{
  "n_layer": 11,
  "d_model": 128,
  "n_head": 2,
  "n_kv_head": 2,
  "head_dim": 64,
  "d_mlp": 512,
  "vocab_size": 8192,
  "activation": "squared_relu",
  "norm": "rmsnorm",
  "norm_place": "pre",
  "norm_eps": 1e-06,
  "positions": "rope",
  "rope_base": 2780.0,
  "rope_fraction": 0.5,
  "qk_norm": false,
  "attn_scale": 0.125,
  "bias": "none",
  "tie_embeddings": "early",
  "parallel_block": false,
  "extras": ["local attention windows", "gated attention", "value embeddings", "hashed n-gram embeddings", "a smear gate", "short convolutions", "an embedding shortcut", "learned residual scales", "capped logits"],
  "init": "uniform",
  "init_std_qkv": 0.034,
  "init_std_o": 0.0,
  "init_std_up": 0.034,
  "init_std_down": 0.0,
  "optimizer": "adamw",
  "lr": 0.00283,
  "beta1": 0.9,
  "beta2": 0.99,
  "weight_decay": 0.051,
  "lr_head": 0.0162,
  "grad_clip": 1.0,
  "warmup_steps": 599,
  "schedule": "wsd",
  "decay_fraction": 0.84,
  "decay_shape": "linear",
  "final_lr_fraction": 0.0,
  "batch_tokens": [8192, 16384, 24576],
  "seq_len": 4096,
  "doc_mask": true,
  "train_tokens": 117300000,
  "steps": 8048,
  "dataset": "wikipedia_en"
}
Each number is 128 + 32 x the weight over its row's rms, rounded and kept within 0 to 255. Layers, rows and columns count from 0. Numbers have three digits each. The size before them is the row's rms in percent of the matrix's.

# down: layer 4 MLP down (transposed), 512x128, rms 0.145, rows 289-313, columns 0-127
# up: layer 4 MLP up, 512x128, rms 0.151, rows 290-313, columns 0-127
down289 101:126100111175145129150129132106139188169186142182074129075109132107111093129121180123118126151112177118158163165164164153138159107168151144068074192084140076098105118128094162122206129141109154114131158145118131106083115082110127139119141160122118127135136137069074170132148099117151067179001114159171131083086136143120136116115151177131114131147099162125160095122142184126143069115132
up290 103:167119095113104113091147130111123091098131134115106080116116117155201112096162104093121116129138166145123133137158128097142136169109104118090133118114079005144152116185153171121068143159147186140140146160076110075120162106099100124109144159185075143129148120175090140147102149172142201159073109167159144160104133106150120100130144110120116080174129117168082184086148109195054121113108
down290 101:190156161182164152158139130097121148107090180148169079156083114137055096079172137163128107096142128085107124142129130099118137189112157115116143127129134189151109175096075159102143139159115147073129112142092164144151120143114097067094150189093124089084112089136138166110108112133163120102124064137132076231146092106102146126129098187127179130148146113149061095161149111150095140160089
up291 106:144129137078120123140116111143104158127120152077130127146109126105130127070139109170099156135120105134109078098159192151139065134157126154166117118096162125120181061121214113153148158137189118123116115138103117129041168101145118163168192085096078104126184067164130096144101155158036142110118117122157123113152111049110102103118183157138101170074115108127124164074154139114100091097108
down291 105:066111061146107150109120168123126174125125110128110113114099115171146085177129195197144141122152138102120112135174179089037101131071143129160146133145184131154120096125198095104136161160159109127087164149107184142126130097148143063118117122121120117074210137106079100125088168151095128100132110133082175120126135098180142146096132084143131088168125178151166177172149152086130096148153
up292 098:154126023114069122195101174139075132146106096154066129108109166148141108134102133154129149102111113142158060132204138173134152104117108152182140091142120153128095118111126130178131147081140072147151128180203108153161105104160157133120116112112167121138068147118175076162104098125068170116130180119073124104129158133200123105164091134126120129157107088168132103161087118147111109077113
down292 100:096119136078118084161118068162054140099045135154147147164092144115188095117077133148115107115128156149133135098174148111134131120115096137078118164154087083101194108175154158103175114149172120127147153119094168167066171149140115087136163123154135091125085159081190135102153104137068097141125116143076130121102128113080087085147133139181075094110125092146092182152106144141174175099098
up293 107:156156066082085186127178086094109147048157123092125089187111150131129131131083117111094068102118152145134136125133159132112131127141070109087134189108104096192148097110109051167116081112106121136119103186121153153153140104121135152148105094176154204121164135182108153103077156128084120113089129138174133114191168151080146117161121170136067111092152119080126101153146094161101105105132
down293 104:051124098100112144164189125156108129103081133101142132133088156162086128121152140114109132106093079066193125123142123079078131104099122161131080111149093133113154133096089137199145102148085104104141149108135124074103113165110150143114101150186190193139141102172092105117121134106115080177117191125126158044127143130098182123102105160110095089095142152103110126123168139124058061157074
up294 087:159127122031144144165073172063176130171115137101181099157142129114116147133062173075133086180080075156115120087121165144106128138171100134133129182168102137149090134132141140108164098100154145165146138145137139107072147160164167134116118138112153169127116088142096153087142201119124137094053163129177105151188155123119101103125108175165137162136102143088131110117063111075154181109135
down294 093:019087145135090099149106178142084108129129091147132120155131148094094141112145143115101155180137139142095089148160078107125075181162121106151175146155146108106082139081074142071098129135116184191103143098152065148106156200131115091131183169155148113099109109116105140147149136110132053117099078098157212149132108107128113112095101134202142158133159164129150143137155113097101148137156
up295 111:130055114086106164111174087106132156112127162192131149149185112183141065123113085077067117105122129146156134138130147183132127117098106144137187149136130104122133144164134089207096179070084098136071099143131159102103066108128107136184158104140074101094145145160136145123105157139113159113112120147178148152162172084029118092169121167117133090128124137109123129156128073106108115070111
down295 103:000142056082151132076160123158151092116108137070098111099154109119145125153167139146096096075109169071156093129136125150095104096106140111163105068188173118146106157113142085195133118132115163140130167082108129130155158100171109151112111133116147136145125116162100115101136129149118132145159157116114142096090116175202151141094193126156161167142143107158075085154127148150150062118154
up296 102:158078113084135144138096141085116124111157144104106108108165159082082146082062135089172096177088154217109109116107159161154165122127120088131168163142147136148072122132096153100079134088107066144096141139081133096138097141205185132146158151155109132170106099130124160132135125107167144050075193139145132118148153106139110044111099150141119154107127193089104117131049123124137135123148
down296 101:114111100126142101179144177071120093167113130123171112147081148126101100121154152133119126141163140134133056126185089120115122173147134082172136146139106165082057138124081105095094118170114153174125139113107081148117089190136125084175167164139097100100061081108044150104154106119111117161136136139160233105131108126146096116101133175210118128125157169095116133108135113069098140159105
up297 107:165170082108106080132159096169129151162109164107084114140155180077179051103120140096174119138146063084100144079143116118125103145111125117138115139117129055141166145133131141071075129134111110172131106137109118071167105123126105189105170171144068127128137157178121061085145101110122136148059157142103177116155102067099131115067117101124162158145107153094129151099144093122067163078161
down297 107:129147106111115131146126140079066148185088144115143085081135161104155090162159178159103154093153118109107112146158122130128174127060155228116095124173162165122096106162094139052147097166099084158142152154097120137174072142157055119120129119144140061096139158088151111112164135091176145110124172148138173096155096125132166125168093134148153099123142068126142148092145094082078169114087
up298 106:142123100067082131145138161128164134155118130097101089161159157148098130128131151164126168191113073123161105088235159202119136107159094123140149128147162090109142168202187144211172098105157115133160133090146162141123133131143163158187109107130100126093105164110127151078149168148133151116064083111174128140131151125169110146101137112091107126099093130088142165112077068132145126059144
down298 101:075129107127207138055099160077090131110068109080173102154096174075104193140152134099082101128089146095104183152108111114109166164139085114159131120150142179129090155126095148082129103162099118120106169112101075123120138157082173145083139135169137132136107146127123146124075216120103093082153101158123136197130105097112135157200152081129149151122147089101113156128167157124133095152097
up299 105:142154145117105137152070106137164123116132122144082128136132114133133156129126118110070089179197067127101184109182149170123117110109198137073115096081158139104144133174204118127125134135120138158186149127097174078101140078175084168096115130125111168102220160123114090162099129159071146111131096058114138112137101128074103109161119139143144141078117135098127163096091087101100196105168
down299 104:141159158163090110180118177133139152129118090140126095118141036121130162133167058090127120194148128117171166093067187066102162107125159134092092119155125103124154088122124159079171149162085156115098104110111079151126099084081163173124196159131154149168081109095100150149094154120070145123195114131161038116136160129150138145129187128147125121162108131077128110123156153138117149149152
up300 088:152138182140121133095096175080121163078171199171177203190140115125106180156096083094145092124126108163146089093152125153166092138140171120117141159139126097155137137162120209120139154116137148118163089129163179153049146093198125131152108079098152132106176146097104128111141110132112152164109136090181079111151130074103145144158191120146147149120095136146087148130186090130078129091119
down300 092:080103113157181120098074177142118089154157103125132156116019129075155134125091164118146103126129103115073105135152090164168107075145132077150187071157155137167148163134124144099150096112150151120109096063124144163135141130121117169093118139130084088053106165122119136185105113129157080124090100163119094130175141131128078159195117100165130056139135104135117114179140150131087093190119
up301 102:150128152092150109166135123150136167122146175121184123107169153148078126104177157190152200151110121106107149099143160102148107109158126171105179149122106125117118119171222103210131163095144175125102097199146144132119139090136104159147098128110084120130142171149061067115094104140078185133089153092149105129158127120150082051156081150131076155103154162124122168088073138128099123139120
down301 103:127128106131133061127127041142136140112097158185128110110139135188124133099142153128172202164126122171099143130122139120153086099157117088131134137122117143178117137109087167116131156109138177096092113146142124165121151152116119019161162157121086090198117149163119114125073128039156067220133117142073167128157132111119110142119115133085098121158179110079137144167111076160128093132135
up302 095:141095101085137150156120106158114113136073139142093054158081100157109055155105151080172154091126118175176127140137120097119051091180082102114139120102162070162164105159185112059126165142112101109144149108176154143087159100168172129110168124110116140121138108153158214136126122122141152141157138086119152134116172141129144098057078170128106124172137158175118108112165142091123150052133
down302 096:092053150142156131131117165159080104179124153157110088195148144126098148147153098148081148131120156176125055211139118113159156185173090102079081147139094144111125149111077134162125206147164116102118151160091149103066142117114043180113149149097144092109119158085113161165148131188137149144120148118112159148123095168133155103135120149115155124145128205106135113127150119050124160128126
up303 094:159074120104097096074104127074099069165134112077139144144155073167090136115082046089112072158071118129147084139162144144088114126179153170104119146121137172167144125106100195126093082127149129132154132131181119128103115151127173140133129118168177141096134094130143180111128182110138149164116140121148145119166092195119133141119139147145128110087131119188150208078210133141132194105104
down303 095:027073119104093146133146104098105109108127092143153136117100094123135143172111120086128050112096105109123106101119143124160104103080174143155081172100123170054100152126087185154106102139107162148116149109163096153121127200097136150120138135124158139115093107125113126151140201150137119163186183157128163143186116110128149169127161151247152169130127141169131112126195124146103129173132
up304 093:148091106149109131122163106121154081117121135118126124119122076160161146110099138108096073193126121146135161142149124104150117137143108180139059137140127120125103043138176141125092092079139162154128115118092060051162111136103161133080183061116125119097092051149133140116193153112096140183089128107093135102108108160146118088114055152073126133125117088154079118103148042160131098113079
down304 093:066143133118165123090051152126109143129083079130162058163143119128087128134181150181129148106152127088158093116139096128104079114146097178126168134102092083127146155125067116128105160137073097133090119106147175145118103114156144157202114116096139119127084057121172097091083075183145102095167109176128121154154184092133163122137176112169157076111179100083150114156135155140174148088128
up305 096:143134086078158157122072146150135169168130098148070102161061138151154117096076151086105180187088154127173151169147072147119121127119145109134147123077122129089155145176178105171107152125135082136135119133145116061145154112117112150135100134144030092107097129152122142131187119117091122100097158144169080147097114080103140084116081128144062109161111144105129134105089019132108144111158
down305 094:086156060135125106179129067143098134168096134119093091129088105163103154134160116132119181139103155114113128104192121142122181076138090126156106126100158182105098196149097147168158147153096087068182184123153080134122112149072146183150150188099112188214087137132134074134103103120170108111149103137157095147087156116104147138091141153158109109127172081098158200119119132134131109115144
up306 108:149105138110103134174091121113183173174117157161030178156157113156062111092110127137049142160101145153170080080116137124156138177130129138086120106099106135156118126184158192121080152108126119172180045129160118087145125127118148113136134134161146160090157124160115156174188145147187119101105141103147122105100105132135155088138093143129180088179178156170139133091132117094129084090099
down306 106:107065143199126114088134103128130101169148133169093088103141184093080138128134142100155095150130080152132100138117146066115109162106143123149085175130162144175095165156142109123109055082168045149134153152186094085138139087115191117169097157069054134174126124126115041158129151108144140087126174150098166109115074122158159112149103147104175123111154155118180116120107123142136089139124
up307 092:150117123126173100122178150127136126169172158159108112144133095167094146219124168134092142167128127157128093095153116126128098150105110201059124134131130069121097098135129180072067122135119141140117142213103173082106150118166096128098147168144195104161166127114153125178150165085126126080124115102147118132143162097103074130112078128107121105044068078068109108077122113143150161108134
down307 093:056152123133062090188102136126108104114061126177139130080150148044151104159106122145116139146143060110041100108134157152124155195075104102122075154079182108150132174134107131132172176136122138141131116175115116144114111134120111135111172110094098146120141119181087142126128109089186119125127128137186073182149166102120088097088152101194098133149129103105158093076171116117096122129135
up308 112:149142046101096152148086148107098116128075065128114109178107159168111174140101178094166186141091113093139092122140153165122115086103116197098110163181115138070120079097159129157153180142116083139174065106118103080167077095134116104159092065138151147113133156141134147116144116160111146105112116125170156107137105068094167121136148199127078107149148139114140201095161156113137152096096
down308 108:115153081116109097173095099152165108112106092148087132161140123138146111144119166105112163128159163126078088156140125199106087148111145105107124146136131077150125070132149094159090110105112146141118168111172101129065116115132180104115191135210123157144158072098129094207104167094179142093116093149129099108127119179109168081078132115148068161114055060091154094152119154167089136173120
up309 097:141105125094149124126135149195163068148127142153165142157112132150099179181112125117147114126157179104187137081145175165134071148167091125156116145166086095128184147147174152174118209095115170138143075151157164084137133102133175142161109155152173116062199133152103177083175128195158145146111180124107125128156107157148121113185070098134128169104128153152116116163106093179131156111136
down309 098:135106150131103141187131080132140163150077157179111149099138099112164140083128167111110195128135129037090149155126143143078148147121159067190183121134045158130189147170126165150139106148124119093068133123132147089112073214112105134106151175129173179161098085164111096100151125131112124084171118099107094127075121103145153106157129116144122138134117160145157108096201121092153153091130
up310 101:175127110125093126124142146148174136127101124140056117074096155142100127193132104109115108112121124168099119106144126148093165138133105117087149160189160118106126126158150161135160111050070142101100088131069122101173167142078109095094122141074061193080127128180161122156169145163082141165119101122213126184148161138118120088189112168135103149097185094167145146145086109157122151124077
down310 101:145152180188072173169126139129114139146100180224107186135126153098085100134084130151079138145091089147138117151124196035111127141151129122129099186152169133125125144165148141171094116101092162109164145138154084141151156096122136127150080137168137157105112109152076178104167125193093097114103138146105114139133066134158048106107167132121166116154150149110105077101157104165172107128106
up311 097:150145119139076178182153169089151151156092144095151120141136107096115132077168113187067164112101130190171090093110199160133139190177140177170112097165171121146093117140093076121086131113120112139124090167177139072135082152067159132104150117112126184065113188171126131139126156152142130112057107148154144161112113118098119121146086147066101133097171121168128146158115077131103160129118
down311 097:087159138129119184112060088036126151159086124150112159137113093129098118099116093126097184138109129098165073153150179079108180118110102129163150164113114121116129098103142144112106037127171137153144173153091105142157135146089086054112130189167130095088119190172138062153131167093107141095148110144133148115125082140180079134103123079082122142132152126124163116115148132157104118079068
up312 107:163117147118072138100132118134121097121134154158169154170121095106117121061103153142145154186116108120135130115172138116091169165127153093087159165140115083060149149163142085113150171143168175143108148190117159118130158113181104147169131145108122140129206143118134135149215095170095137041077109085143151131136134113090065088138074087111122107095123090048098129159133112185142162118092
down312 108:124128093148058130146156109103154157186095140153177143196140101125093068087110129067121125099120133107114103145166095130165128162127133050139091150075203163068151107173078107095101145155112180121114134168076165149122166121115159163101092112088107118134181111191121080120156108136096125151143131186151111160143163144152118106157087090131134098097158077109098087108117160183148100176110
up313 091:182148112153085166192129151158155130102133135171123144141146077142160128136073172017156171093071166121131155126129097098168099171124115141121122151180164123072134059156144177166163121152100098153167140149111131091138128136116147164118132137082113147150152125170112104094117159147172173046080127126114159132142167085132104129107063095101129160144163202118135124096069148166138102126147
down313 090:098120083091180102027120113117133112108168115068106116142115125152133124155131115082110057099195114103158092154121069132100112082105152144096161147142146131109141096096097124117131172171132164097168174126162128128138147106162134180092124109123143137058107108034157100129127115095074128073088096115160144064102140112158192144121172052068113159148125130157110118108155122130109134157106